config.yaml
positions: "learned"
tie_word_embeddings: true
init_std_up: 0.0742
optimizer: "soap_variant"
schedule: "wsd"
train_tokens: 85030000
Each number is 128 + 32 x the weight over its row's rms, rounded and kept within 0 to 255. Layers, rows and columns count from 0. The size above them is the row's rms in percent of the matrix's.

# layer 12 MLP up, 256x128, rms 0.134, rows 179-232, columns 0-127
size [ 98  99 106 103  95  97 106 102  98  92 104  99 104 102 103  99 103 108  99  98  97 101 104  95  98 101  93 108 102 101  99 109  95  95  96 104 102 101  97 101 101 106 109 104 116 103  99 104 110  88 105  99  99 100]
[[129 150 102 107 157 123  88 161 109 112  57  68 196 143 128 130  66  90  97 127 129 134 130 100 181 104  74 122 102 171  95 123 185  92 104 102 100 102  68 180 191  99  88 149  68 123 127 139 118 168 155 109 153 142 133 134 156 127 121 108 140 175 136 123  77  97 115 158 101  90 138 134 161 148 126 117 115 122 136 180 132  51 126  89 150 119 107 103 152  91 192 149  80  65 173 115  90  94 103 103  65 138 109 141 116  82  72 130 146 115 176  79 126 148 157 145 112 120 153 174 123 105 101 152 133 131 127  83]
 [137 159 106  73 167 107  75 170  98  57 120 109 169 177 119 139 147  93 153 124 121 134  97 135  82 152 119 142 110 131 189 162 133  99  99 151 152  74 112  88 182 128 143 101 127 176 127 131 145 102 148 123 157 140 175  90 133 138 128 116 150 181 145 102 160 141 106 118 131 169 135 130 138 129  76 156  97  42 162 159 112 108 139  94 156 152 164 106 122  99 108 227 135 153 156 203 132 134 106 126 142 154 161 134  91  92 126 201 114 140 132 102 190 120 165 101 116 108  86 164 128 131  92 131 195 180  91  84]
 [ 72 126 159 154 117 130 149 142 115  67 173  80  94 112 118 119 127 142 140  63  85 145 107 156 169 182 112  86  87 118 133 140 102 150 184  96 168 103 129 123 122 141  84 119 115  60 135 122 218 145 136 122  98 187 134 105  90 150 131 164  99 136 143 111  89 131  99 148  76 168 110 113 127 132  45  82 142 163 160 148 216 104 111 176 139 137 130 100 112 162 184 126 178 158 170 153 134 161 110 167 116 135 104 139 184 103 120  97 135 145 131 155 130 126 181 162  81 197 112 145 113 153 154  91 100 127 130 125]
 [158 105  99 109 155  99 128 110 141 134 121  81 131  81 183 131 158 149 144 134 153 179  97 129 125 185 201  99 141  83  96  32 152 150  69 137 126 134 131 112 144  86 102 123 132 114 119  89  86 109 109 189 110 103  69 124 161 159 107 119 103 110 144 143  92 114 147 160  79  71 156  81 150  95 160  92 150 133 173 172 171 175 147  93 101  70 155  93 131 151  92 146 167 122 112  83 117 207 123  86 125 162 138 139 161 134 156 162 103 112  73 118 118 141 108 155  75 144 114 140  94  79 138 101 104 164 167 110]
 [156 107 117 113 113 143 102 113 127 148  73 107 134 186  82 128 133 188 107 124 105 153 117  77 150 152  90  94 130 176 103 116 112 100 157 121  84 124 122 114 182 134 131 123  99 165 116 196 124 136 177 123 206 135 164 163 160 130 146 100 132 118  76 167 127 119  69  78  62 120 163 139  63 157 109 149 119 153 170 135 141 151 127 124 156 159 127  59 175 146  79 148 111  82  55 164 140 109 122 123 145 135 114  65 127 122 119 130 100 142  94 133 112 163 136 157 110 158 119 167 164  88  44 127  83 179 163  81]
 [137 134 101 178 148  91 144 139 133  67 129 132 142 138 150  93 142 238 186 155 131 133 144 137 108 104 171 135 133  97 114 141 105 173 152 116  93 157  94 121 149  85 131 100 145 157 148 116 162   8 149 129 126 132 151 121  82 140  99 128  95 177  94 153 131 151 106 154 160 174 122 139 140 139  43 131 119 167 150 113 176 114 120 115 133 150 152  72 141 160 141 135 103 197 119 124  81 127 179 112  68 101 136 117 174 126 146 140  76 106 108  96 193  93 164 125 115 176 128 121 113 135  83  76 114 145  92  96]
 [ 87 123 125 119 135 109 160 114 170 145 111  94 108 184 102 142 145 148  99 139  99 129 156 129 120  95 171  57 169  66 151  92 109 155  76 121 183 177 166 111  88 155  76  93 107 126 108 121 149 103 149 103 168 119 105 133 124 202  84 102 147 110 138 124 137 116 161 119  77 166 143 119 105  79 195 139 133 103 146 126 134 198 195 114  56 138  91 138 196 128 110 174 126 183 135 165 186  83 137  83 134  72 171 122 106 130 151 173 156  86  94 157 111  85 145  96 135 111 166 142 111 123 126 151 121 112  98 130]
 [165 127  98 120 114 123  98 116 141 143 113 100 126 146 106 131 172 130 163 107 116 108 119 160  96 131 128 121 141 105 166 121 168 164  76  95 162 173 167 126 165 158 135 180  94 121 162 114 141 123 163  72  87 157 113 107  52  89 188 101 142 188 152 150  85 138 139 110  82  75 148 150 122  97 104 152 134 170 176 135 141 104 159 144 140  95  64 130  91 136  72  64 103 108 117 148 138 127 133 111 131  55  81  77 147 148 163  93 110 165 203 151 101 148 134 148  98  91 149 155 190 135 118 152 229 133 118 128]
 [129  81 182 136  82  58 163 130 150 102 143 132 155  93 185 161 107  84 115  85 192  88 166 137 162 144 113 141 120  83  82 202 138 104 138 132 107 101  55 146 136 134  96 163 112 146 142 139 153  76  85 190  89 136 126 124 123 121 155 129  74 108 100 114 155 120 118  94 114 136  98 149  83 153 198 138 128 177 116 135 132 127 165 112 122  92 148 147 159 105 153 139 141  99 167 212 114 109 140 106 104 122 160 116 106 117  67 170 107  75 176 113 125 100 110  99 114 148  76 149  75 113 139 126 157 107 195  89]
 [172  86 137  91  39 116 131 153 135 105 137  94  98 146 122  89 154 128 115  88 133 165 162  98 163 155 129 142  89 110 118  99 122 158 119  77 164 169 114  97 102 164 146 147 113  92 182 166 135 182 111 151 154 138 116 212  81 128 145 118  84  86  98  93 118 154 133 131  85 117 120 111 141 153  94 104 101 169 128 137 153 160 172 194 126 127 113 130  92 136 160 181 101  95 141 105 169 117 126  98  75 127 133 159 168 166 124  66 118 156  94 141 162 141 126  73 106 164  61 146 170 110 195 111  81 192 137 164]
 [ 87 122  81  85 117 106  69 166 125  90 129 136 140 132 147  90 134 141  77 107 136 152 122 158 158 221 131  90 174 120 101  94 148 165 105 152 142 160  99 148 112 136 130  99 116 113  83 148  91 142 111 167 155 119  87 126 152 181 137 118 185 146 141  94 144 124 116 104 105 175  84 101 145  90 161  82 132 180 117 147 125 112 144 129 121 112  86  92  70  53 108 132 152 120 122 171  85 167 127 152 103 139  72  75 148 103 139  88 145 148 132  93 142 168 142 205 122 214 106 150 114  59 180 137 137  83 104 138]
 [137 143 168 114 106 125  97 150  97 175 115  99 165  95 163 138  97 122 122 116 158 105 197  96  46 106  70 177 119  72 123 137 194  95 165 124 144 148 103 116  29  97 104 135 131 115 145 120 146 137 126 116  93  70 124 159  59 100 114 141 135  96  70 171 121 114 130  98 137 195 113  97 103 147 124  97  79 102 155 104 156 102 193 198 131 102 150 145 133 173  98 144 145 151 128 154 150 105  95 173 132 126  97 154 111  71 112 143 120 146 101 170 114 186 149 108 154 107 175 143 172 147 129 173 116 131 128  97]
 [176 127 136 150 109  84 132 136 137  99 165  67 142 104 146 138  84 153  81 136  82 123 156 100 117 190 133 164  97 127 109  95 125  73 187 146  89 153 143 127 124 151 161 160  89 100 164 111 148 120 132 113 132 160 150  83  77 118  38 138 153 130 103 113  88 113 169 156  89 149  97 147 104 153 114 156 178  36 109  88  79 109 162 129 160 103 133 107  64  89 171 119 141 150 121 199 178 122 147 141 127  68 118 134 111 107 150  51 133 101 146  95 171 144 148 111 101 156 119 185 180 115 162 137 142 115 128 117]
 [161  51 138 112 129 164 173 139 121 159 141 105 117 108 132 119 110  70 143  91  58  81 110 106 191 155 135  97 122 138 104  72  92 175 150 115 109 151 116 187 142 131 106 158  98  97 157  68  91 106 141 142 129 163 108  94  79  88 104 161 162 158 131 226 183 141 176  90 174 105 170 144 165 123  98 153 119  92 110  99 133 167  93 113 116 105 123  79 109 135 103 146 130 100 144  98 182 152 170 148 134 120  73 127 139  92 164 168 189 102 202  72 120 113 116 125 107 137  97 122 123 149 114 103 125 121 147 129]
 [133 146 139  94 121 166  90 130 132 179 124  58 136 150 121 107 124 128 143  89 119 115 129 155 126 150 204 137 125 111 105 154  99 103 140 104 100  74 127 110 180 170 155 147 134 140 154 152 167 111 138 183  57  81 143 170 143 151 103  86 140  95 150 134  90 101 146 113 119 107 175 151 192  72 146  99 125 109 159 109 110 160 160 150 142  98  78 131 139 102 145 110  97 182 198 169 126 189 128 145 167 194 149 167 113  77 109 174  77 114 187 145 149 157 109 139 148 109 130  87 115 143 156  54 110 171 142  67]
 [116 128 120 127  63 101 112 138  73 164 118 136 131 161 142  67  60 140 158 108 123 117 176 124 147 168 113  92 147 146  61 114 113 155 125  90  95 137 149 208 126  74 141 102  52 137  90 103 118 122 107 119 118 109 109 179 111 128 106 166  65 118  89 186 184 128 182 127  80 155 156 174 122 131  74 120 160 152 148  89 168 163 135 140 123 110 179 141  80 142  73 135 119  78 167 170 152 125  86  48 111 147 119 131 155 137 124 149 109 124 153 109 104 118 130  65 141  90 104 147 167 137 128 169  92 104 153 127]
 [110 102 108 141 110 105 124 133 152 102 112 100 128 181 180 137 134 124 101 135  98 161 110 190 105  91  97 133  95 154 111  32 128 111 101 115 123 142 134 138 117  96 164  99 180  58 114 179 203  99 104 110 123 178  97  94 107  85 153 192 171 120 159 134 124  94 138 105 109 108 114 123  92 137 119 111  91 188 156 116 130 125 141  85  76 108 120  86 146 110 141  95 189 106  90 158  81 118 116 138 151 166  82 110 143 123 127 132 133 158 114  92 101 178 197 126 165 156 141 176 131 101 196  96  68 166 161  87]
 [ 96 151 137 176 148  78 105 157 111  91 121 119 128 209 123 125 134 103 119  89 121 113 152 116  99 145 101 182 131  97 148 220 163 100 123 105 103 111 110  84 142  95 152 142 142 106 127 172 176  94 178 123 153 152 178 184 136 132 187 117 139 150 164  47 142 143 151 110 110  85 152 129 176  68 123 121 163 136 127 189 139  83 120 127 165  92 139 146 118 129 123 162  93 191 166 170 131 100 159 152 118  92  50 157 180 106 134 158 132 125 142 207  96 144 115 103 136 127 171 136 104 101 142  78 140 132 110  93]
 [ 88 116 139 158 171 162  69 111  90  90 151 102 107 159  63 135  55  90 150 117 102 136  96 108 117  63  98  33 109 121 164 158 167 150 137 112 130 106  44 165 157 129  87 131  78 159  78 147 137 111 108 131 169 100  99 156 146 176 116 108 117 151 128 130 160 151 123 144  47 152 150 169 105  99 112 141 108 149  97 173 123 115 163 155 129 131 140 128  99 122 145 125 199 140 142 187 157 114 139 118 155  81 164 172 143 136 115 169 158 115 159 107 135 175 132 203 120 179 118 151 102 151 109 147 167 117 144 115]
 [144  87  78 100 176 108 102  90 140 179 169  66 124 157 189 189 153 143 138  43 114 139 164 122  82 145 193 144  67 118  92 139 122 109 124 109  92 119 152 117 146 109 137 140 159 131 129 163 167  89 131  87  92 168  69 143 123 148  84 141 153 130 151 117 113 141 147  90 158 142 120 131 158 116 152 107  63 151 120 150  83 102 128  94  97 156  56 136 147 165 126  93 111 140  66 144 123 137 114 154 125 144 120 148 112  93 182 132  68 137 164  93 136 163 176  96  64  95 123  85 130 138  64  74 118 149 107 130]
 [177 145 153  96 104 107 165 174 156  93 120 108 137 155 163  79  61 125 169 149 105 119 160  98 162 132 137 124 119  77 139 118 129 160 115 171 140 101  52 189 163 163 112 154  80 139 112  48 136 140 136 138 138 134 103 120  60  91 136 176 108 152 115 165 111 115 158 154 143  87 120 133  95 125 203 128 168 111 139 133 129 111 130 169 111 144  93 101 180 142 100  71 172  60 136 153  96 179 139 157 100 151 110 135 105  82  54 115  90  85 127 113 136  83 109 152  97 157 170 138 165 107 126 117 122  87 141  66]
 [ 87 146 170 120  99  67 131 170 140 109 125  66 156  96 113 105 203  76  90 160 102 165 120  79 152 128  95 165 163 152 107 144 112 115 168  73  49 137 140 129 138 112 116  95 151  98 157 152 162 111 164  78  98 157 139 132 105 103 138 136 100 141 125 113 102  75 130 120 114 134 149 160 141 109 177 191 114  92 140  86 134 165 155 110 106 141 166 193  97 121 109 132 158 155 136 188 105 139 102 127 127 140 101 103 162 144 165 146 117 102 152 105 183  97 129 111  60  74 121 149 195 106 148 120 164 179  44 132]
 [114 180 139  93 119  76  55 169 148 114 152 108  87 145 154 140 100 108 122  93 162 127 172  78 107 136 138 124 161 135  56 180  67 137  88 140 158 170 162 131  77 117  89  90 108 146 123 151 137 112 133  30 170 155 144 145  47  93 147 124 179 102 158 163  62 157 165 116 105  99 113  75 117 139 135 172 110 148 181 181 131 100 154 112 156 151 150 189 125  82 118 167 135 116 129 125 140 134 119 100 136 137 139 100 137 127 158  98 137 108 126 134 164 137 147  85 183 111 132 119 102 140 164  84 169  92 150  80]
 [166 134 126 106 167 130 147 173 116 175 127 138 101 158 112 101 126 135 135  99  96 142 112 149 165 100 157  54  87 125 158  69 158 143 132 163  61 103 117 130 105 139 158  90 139 168  49 150 181 144 181 115 109 123 105 142 152 101 147 167 151 118 119 138 141 136 154 119 123 178 129 114 105  52 140 107 164  62  83 184 171 148 115 101  83 181 125 125 174  89 137 172 168  99 146 126 168  67 143 140 153 145 130 111 135 125 161 146 149 128 153 108 194 180 131 125 147  52 128 191  91 174 130 115 161 149 177 127]
 [ 84  81 145 181 118 124  90 137 154 134  89  98 166  96 174 132 110 119 157  80  93 145 135 125 128 143  94 125  80 120 156 134 103 125 105  83 117  91 164 114  93 150  69 157 131 100 122 108  67 139 111 121  52 146  88 152 171 153  89  75 109 158 132 133 165  82 112  81 109 119  67 114 149 121 156  98 101  98 157 137 164 131 153 119  97 118 127 132 188 129 111 164 172 104 147 118 160 139  65 143 135 105 166 175 161 177 140  85 100 106 138 217 209 162 154 132 132  47 147 123 164 127 150 105 161 148 139 150]
 [113 129  84 145 125  65 117 178 157 107 164 106 138 124 113 118 138 136 169  93 134  92 121 137 164 137 116 100 149 114 191 100 161 164 110  81 115  61 121 118  58 130 130  82 136 145 193 125 129 140  99 167  86  85 111 119 140 135 136  90 132 132  92 113  86 127 137 134 120 153 175 153  99 183 133 123  85 125 140 108 157  94 106  83 136 154 126 138  66  93 152 164 177 145 202 145 118 108 137  68 118 112 128  64 161  94 134  45  89  97 122 104 183 142 127  75 105 115 139 169 145 161 125 148 183 194 142  66]
 [130 133 166  97 109 128 102 152 191 138 140 122 157  97 174  98  86 156  87  88  75 180 120  91 155 181 124 155 134 132 166  91 140 164 108 101  78 114 162 169 169  94 122 141 148 126 101 107 153 128  79 121 122 164 130 155  83  74 122 145 123 164 153  99 157 111 144  44  65 158 137 122 113 163 128 100 141 127 169 155 128 124  83 172 132 122 152 145 150 116 125 161 156  99 196 148  32 123 142 126  51 140 146 161 145 114 141 122 148 152 152 116 128 162 149 121 119 170 153  62 115 155  77 204  80 157 112 104]
 [149 161  78 147  56  82 146 110 147  62 115  99  92 145  96 128 109 155 126  70 106 172 148  80 130  97 122 109 125 122 125 150 125 143 132  76 112  91 129  77 127 162 103 146 194  61 143 131 111 120 124 172 103 203 144 125 130 125 145  88 156 103 166 121 159 149 160  85 103  97 140 129 172 138 153 131 148 114 132 140 186 101  83  94 147 120 157 185  94 155 155 157 176  72  42 110 114 126 116 124  97 175 116 139 137 157  73 115  82 115 132  70 130 161  91  90  80 125  99 159 171  95 134 163 135 156 173 149]
 [128  73 163  71 115 140 161  88 176 131  72 167 145 133  76  99 155  97 171 173 146 156 173 153 111 169 119 105 144 107 141 135 127 140 112  56  78 133  93  89 140 139 154 149 132 135 120 158 192 112 192 155 133  74 117 150 184 171 113 217 136 143 112 152 143 142 156 107 123 114 152  93 117  89  94  78  80 109 123 111 136 158 139 146  56 114  85 119 133 151 133 167 133 130 114 135 137  97 182 145  91  93 133 134  78  98 113 126 135  39 145 132 138 144 124 124 158 145  66 141 113 155 123 142 159  58 160  95]
 [136 131 131  78 111 131 155 168 133 106 102 135 113 106 113  98 154 109 157  62 130  96 143 137 156 150 148 116 122  66  84 104  34 150 156 113 157 148 201  68  50 161 110 144  84 125 144 147 126 131 152  71 176 144 159 140 116 130 139 118  83 173 136 117 145 107 130 130 164  88 143  92 111 117 192 121 124 122 146  91 120 146 161 120 152 141 152  46 184 154 140 119 138 166 187 141 124 139 107  65 137 136 117  80 109  99  87 138 188 147 142 148 159 105 129  47 113  94 143 169 161 107 133 138 153 200 148 126]
 [141 120  86  99 124  81 134 164 185 141 137  91 109 125 180  71 157 182 123 108 126  87  63 138 136 133 131 149 132 145 120 164 156 169 157  72 101  60 105 106 146 138  88  98 158 173 110 163 183 118  85 145 132 117 113 123 145 167 148 195 164 166 103 185 111 156 100  75 103 165 113 147  87 136 148 109 151 118 124  46 150 132 157 132 150 118 165 139 111  86 161 129 116 112  56  79 130 145 182 111 139 113 100 171 111 150 101 153 124 114 172 144 130 154  88 126 124 132 205 113 187 165 140 152 172  80 153 140]
 [140 130 190 166 160 123 126 137  87  86  93 141 100 160 106 133 114 101 166 117 125 119  79 173 114 137  79  70 159 137 136  48 154 182 108 162 251 103 106 114  94 165 101 115  99  76 130 117 105 146 184 129 158  92 109 123 105 131 111 115 109 118  93 146 160 130 127 130 117 134 153 146 152 144 144 166  89 160 135 152 159 130 160 145  90 109 134  93  64 134 131 104 103  75 116 185 136 122 169  55 117 170 132 114 135 133  63 122 149 138 139 109 157 106 164 109 130 142 101 210 109 112  69  89 151 144 160  91]
 [ 93 201 109  63 138  88 132 119 139 165  92  67 108 163 147 112 145  87 175  95 147  97 100 103 125 143  90 162 140  95 156  97  90  89 173 140 158 126 137  91 166 124  91 137 131 122 105 158 171 149 185  86 120  97 126 109 115 117  45 165 140  94 135 115 179 161 121 104 180 135 118 107 126  74  91 128 135  86 109 128 128 154 155 157  75 131 172 154 127 100 124 118 119  65 162 134 111 118 120 110 102 150 160 132 172 175 144  62 138 126 161 119 151 148 197 124 117  99 131 161 119  74 101 217 150  80 170 111]
 [114  99 202 117 143  80 110 143 142 127 123  94  87  80 155 190 134 182  87  82 186 119 174 129  78 116  92 108 125 121 103 137 163 214 139 130 127 109 157 138 184 142 112 142 109 185  92 160 157 104 157 142 114 121  87 135 155 120  79 105 133 107  53 148  99 134 121 124  79  96 105  68 107 113 130  97 124 170 159 116 175  93 143 107 154 117 109 134  97 180 105 145 147  88 149 111 160 133 159 152 127 221  80 149 142 127  99 163  94 143 147 142  89 138 176  80 129 171 122 145 203 134 164 126 121 122 115 139]
 [108 132  63  75 142 124 111 147 132  82 120 127 100 152 143 136  95 159 167 121 107  96 132 145 105 102 118 111 157  83 103 145  58 121 132 152 173 156 108 109 148 163 157 124 211 138  64 110 146 106 149 103 151  76  85 184 131 138 130 166 105 162 167 123 142 135  64  76 101 178 104 139  95 136 135 193 110 142 142 104 106 127 137 100  91 125 245 106 161  99  94 125  95 107 126 132  92  96 145  99  97 155 135 147 196  98 108 139 127 136  84 153 172 105 164 105 127  62 159 106 133 156 122 191 166 149 148 130]
 [ 63 106 151 163 116 107 117  89 157 146 110 132 125 154 114 155 165 151 128 104  94 117  98 141 148 157 137 147 146 118  97 166 150 116 151  83 146 124 130 146 163 132 110 146 124 191 128  95 115 120 108  68 153  73  84 136  68 135  82  46 195 150 189 113 102 124 180 110 136 169 148 163 105 117  59 127 174  76 121 140 135 126  65 175 143 118 151 123  73 148 131 157 142 156 186 136 136 104 113 211 138  98  84 163 115  99  88 135 135 111 140  64 172 141 185  99 118 147 134 153 118 152  69  96 142 145  79 116]
 [107 118 119 173 120 150 138 156 135 117 129 129 145 117 138  72 116 120 126 130 152 169 177 102 153 190 131 146 124  92 149 137 109 133 170 144 218 151 160 169 120  99 113  62  98 136 148 112 161  68 122 167 126  95  93 107 130 131 102 140 129 139 112 152  77 131 118 131 127  88  32  99 136  95 211 102 101  87 157 114 101 157 152 106 187 171 133 106 132  96 174 136 166  77 140 171  98 200 187 182  52 122 134  83 133 153 132  90 143  84 186 155 127 149 141 110  87 122 116 115 154 106 101 125  94 117 123 127]
 [181 157 104 190  52 109 102 134 155 144 150  73  89 197 139 132 118 141 133 107 157 125  54 152 136 158 105 148  72 191 131 153  93 170 166  71 121 110 104 166 116 184 147 134 110 125 118 123 113 143 149 173 122  94 184 103 154 106 141 175 138 147 156  73 115 111 117 111  95  76  97  79  87 110 129 170 101  86 131 152 182 103 142 122 112 127 200 157 138 138  98 136 184 100 122 142 119  93 105 174 122 127 166 155 135 146 149 144 128 137 124  91 134 137 142 133 140  75  42 167 130 136 114  90  61 115 149 118]
 [ 96 117 120 132 105 149  44 120 135 132 121 115 137  79 176 144 114 124 157  56  82 131 138 125 127 154 198 116  86 135 134 143 126 105 166 137  89 134 169 120 153 165 124 126 134 151  64 164 154 103 130 122  82 137 153 132 153  74  73 157 132  71 123  93 150  58  99  72 117 112  96  99 116  81 168 116 116 184 141 103 149 104 102 112 126 144 114 169 102 173 129 115 122 102 152 171 161 138 112 163 120  90 155 168 108 107 108 207  70  98 182 164 113 124  68 162 124 156 201 130 118  93 159  76 144  94 120 161]
 [119 122 151  53 166 115 160 153 146  73 148 108 144 142 135 126 202 150 151 131 130 116 129 178 137  68 135 188 152 120 172 111 115 103 158 163 139 152 147 152 114  42 120 139 120  31 141 120 135  94 124 105  92 110 108 150  98 136 153 160 135 144 186  71  90 120 150 120 148 111 128  64 170 132 158  76 152 152 106 137 163 124 139 111  64  70 150 147 105 114 159 136 121 143  86 153 149 132 183  63 128  99 140 164  68  85 120 103 142 142 146 131 170 164 110 130 127  67 129 101 116  90 181 129 157  82  94 142]
 [133  76 139 121 120 142 160 141 136 119 103  81  70 112 161  91 124 208 112  58  94 143 145 125  55  99 175 120 128 129  64 183 111 149 167 115 137 159 165 102 163 167 127 144 132  98 133  93 174 128 108 184 167 112 229  85 133 129  95  79 128 161 104 116 123 118 118  96  56 176 106 159 164 119 152  94 104 120 152 163 164  88 156 155 142 135 123 136 134  90 110 148 161 111 111 154  88 156  95 131 140 106  90 192 115 136 112 140 114 130  89 162 110 144 212 145  95 114 154 139 107 112 150 122 104 104 105  81]
 [127  95 135 122 139 143 136 107  76 152 195  97 149 119 143 149 101 103 119 134  85 146 171 184 102 187 149 184 153  21  97 107 105 128 181 156 149 175 126 128 122 146 154 146 128 121 148 130 162 133 120 126  54  57 137 133 138 136  85 107 156 124  68 141  90  81 147 125 119 114 160 153 128 106 156 180  74  82 170 142  63 156 151 142 103  71  89 137 102 167  85 152 105  81 196 140 127 102 133 131 114 106 146  93 111 154 166 138 110 102 171 151 192 148 123 104 120 153 159 152  94 122 143  81 101 156 110 136]
 [ 77 149 192 117 124 160 163 139 170 108 176 111 138 180 133  86  81 158 125 106 168 130 139  76 117 118 110 182  94  86  84 162 151 115 143  88  74 122 107 153 131 165 131 141 109 116 135 111 110 155 116  93 130 121  75 144 100 118 142 127 164 164 136  87  81 113 156 184 146 153  97 114  88  81 113 116 149 102 162 107 165 196 131 126 123 102 128 172 155 163 135 174 173 168 153 100 148 146 164 123  89 118 167 141 139  78  83  98 114 136 165 172 149 120 170  85  83 151 197 178 210 194 113 110 144 114 102 146]
 [128 117 156 111 148 134 119 123  83 108  95 118 158  80 116 156  73 118 165 121 133 108 140 105 154 143  81 123 125 162 110 107  90 189  73 128 109 149 117 165 123 107  23 133 131  67 171 117 162 115 169 122 139 134 211 134 131 151 136 126 147 216 105 123 126 135 156 181  74  98 122 173 132  91 163 145 182  50 159 139 188 106 118 105  95 162 134  91 153 129 113 170 183  84 129 133  77 123 117 101 110 117  82 114 127  88 100 150 131  87 155 124  90 191 164 134  92 131 156 111 146 129 125 119 191 121 114 134]
 [135  63 120 152  78 101 190 121 116 112  43  91 118 146 125 114  89  98 122  76 140 127  84 127 120  74 173 128 152 112 113 164 191  92 148  65 158  89  86 138 128 162  85 115 193 141 162 173 159  46 109 196 144 108 120 144 112 133 178 101 149  88 128 102 108 111 160  77 102 104 146 135 107  69 146 142 158 162 147 113 123 142 156 130 135 116 180 128 115 124  83 132 154 120 146 181 111  84 167 149 137 149 112 136 124 171 131 130 111  85 146 125 142 113 133 152 192 188 158 162 114 128 118 105  64 101 129  88]
 [137 113  86 131 112 121 129 150 179 117  66  89 123 117 145  80 171 162 123 139 191 103 133 135  84 146 149 181 148 137 118 102 171 129 152 126 131 199  78 140 116  62 138 145  47 122  85 149 217 174 145 107 180 171 144  77  52 159  96 122 125 103 130 103 186 135 137  65 165  85 122 145 151  87 165 130 174 144 141  99 116 130 140 135  95 159 147  65 107 123 115 114 113  92 109 124 132 147  86 109 163 129 101 133  69 143 122 156 140 167 142  76 150 129 124 175 125 120 100 147 118 141 101 150  73 170  98 126]
 [161 177 146  96 120 140 185 124 124 136 150 113 125 114  79 171 110 176 162 133 146 101  87 143  89 165 151 147 134 146  99  75 165 109 133  90 139 136 137 107 144  91 119  64  90 143 107  96 173 117 141 157 163 109 101 134 115 179 161 133 177 142 129 117  71 123 111  69 109 135 134 134 169  92 141  42  77 215 123 118 154 159 126  90 129 150  71 103  79 134 120 133 138  98 162 108 147 119 145 116  37 121 136  55 129 143 124  88 111 134 112  74  76 150 139  83 111  87 191 130 104 109 103 111 121 169  95  96]
 [ 94 139 122 125  93 129  62 202 158 150 124 100 144 158 143  99 150 112 124 155 118 132 144  78  64 170 169 103 141 150 132 158 110 143 103 172 208 159 135 134 125 134 104  84 120  53 158  75 195 121 128 119  94 139 180  93 131 173  70 104 100 103 123  71 103 138  68  85 106 145 103 121 143  74 108  95 102 139 122 159 175 157 129 103  72 177 123 176 129 142 168 138 161 131 137 183 151 120 153 203 117  94 154 158 117  92 135  87  99 145 169 151 123 128 176 136  96 138 124 135 125  78 149 149 142 106 123 166]
 [ 87 173 135 118  92 149 113 114 185 159 113 122  97 193  85 102  82 130 141 170 103 133 113 142 125 163 119  88 118 128 150  51 137 123 139 125 215 114  98 167 140 125  92 176  62 147 158 154 124 115 188  64 146 118 123 171 141 125  88 118 167  92 200  78 134 100 102 135 104 118 114 149 136 112 138 143 149  95 110 114 114 131  87  84  83 117 118 202 111  97  82 170 121 117  97 206 135 135  82 114 113 110  90 119  81 150  93 154 133 130 108  94 158 123 111 104  72 136 113 121  97 132  61 106 155 149 162 170]
 [174 112 140 118  85 148 163 150 128 123 185 112 135 187 129 114  99 161  76 114 114 110  95 124 123 121 105  83 112 134  68  79 114  76 122 144 144 122 125 111  97 142 154 132 102 126 190 208 115 109 135 158 105 173 147 156  93 147  96 135 102 183 170  38  96 102 149 116 120  95 159 127 116 111  95 106 163 119 147 159 159 147 148 180 132 130 107 170 126  53 105 101 155 120 169 147 196 117 121 157 109 147 109 121 184 161 197 137 145 185 119 165 130 169 127 137 145 154 164 159 168  84  98  88  92  88  80  97]
 [ 90  67 122  95 110 163 100 127 172 133 120  98  80  67 130 137 165 136 161 131 143 170 139 149 170 151 176 134 141 104  71 167 174 104  86 132 121  82 175  73 155  96  78 120 156 146 145 119 118  97  86 172 138 129  73 202 124  90 133  89  64  98 109 125 121  73 131 133 106 127 102 132 133 159 188 101 140 117 148 129 169 162 123 147 104 166 130 100  71  72 148 158 173  94 151 176 113 122 156 171 120  98 102 133 143 162 108  89  73 138 155 156 106  79 151  90 130 124 165 174 151  87 104 163  91  86 142 108]
 [ 91  96 137 170 102  95 146 121 133  78 167 114 147 120 121 130 115 180 131 115  94 130 165 123 208 147 111 185 144 137 104 172 110  73 140 147 172 104  66 140 159 105 153 159 169  80 128  88 132 109 167 133  76 158  87 109 146 154 126 150  81 139 129 120  85 132 149 111 130 162 109  70 132  96 131  91  38  92 108 144 134  83 168 146  95  97 104 162 123 219  97  89 143 148 148 119 141 116 188  95 129 144 134 140  78 157 112  99  81 131  50 146 139 200 130 144 148 144 150 148 106 162 135 137 156 105 177 139]
 [138 179  78 162  80  86  56 166 145  81 182 160 103 134 128 108 108  51 182  98  91 146 134 117  90 136 112 108 173 165  72 124  85 120  62 153 149  94 106 166 123  66 141 118 109  95  96  80 109 133 153 173 173 163 124 122 146 141 109  84  96 150 149 199 177 138 139  92 107  92 116 119 127 125 121 131 134 189 177 153 136  91 165 144  74 114 178 121 145  96 133 161 101 140 150 112  97 105 183  57 117 119 138 177  96 110 110  92 139 132 170 134 106 106 158 130 161 147 134 159 150  91 125 164 106 120 136 131]
 [119 118 135 167  99 130 108 126 132 165 138 135 104 151 146 141  86 137 117  82 127 139 133 124 126 201 118 148 131 113 115 171  93  81 113  91 115 118  80 172  78  57 109 148 169  89 130 189  81  84 101  98 169 170 128 132 144  95 107 148 113 149 125  85 105  99 155  85 131 151  89 161 148  49 166 106 115  67 133 166 178 105  95 163 132 104 138 149 107  96  97 140 116 191 125 133 113 144 179 177 120 145 134 115 125 138 142  53  78 134 173 119  92 184 171  94 149  67 160 115 189  96 170  92 153 151 125  95]]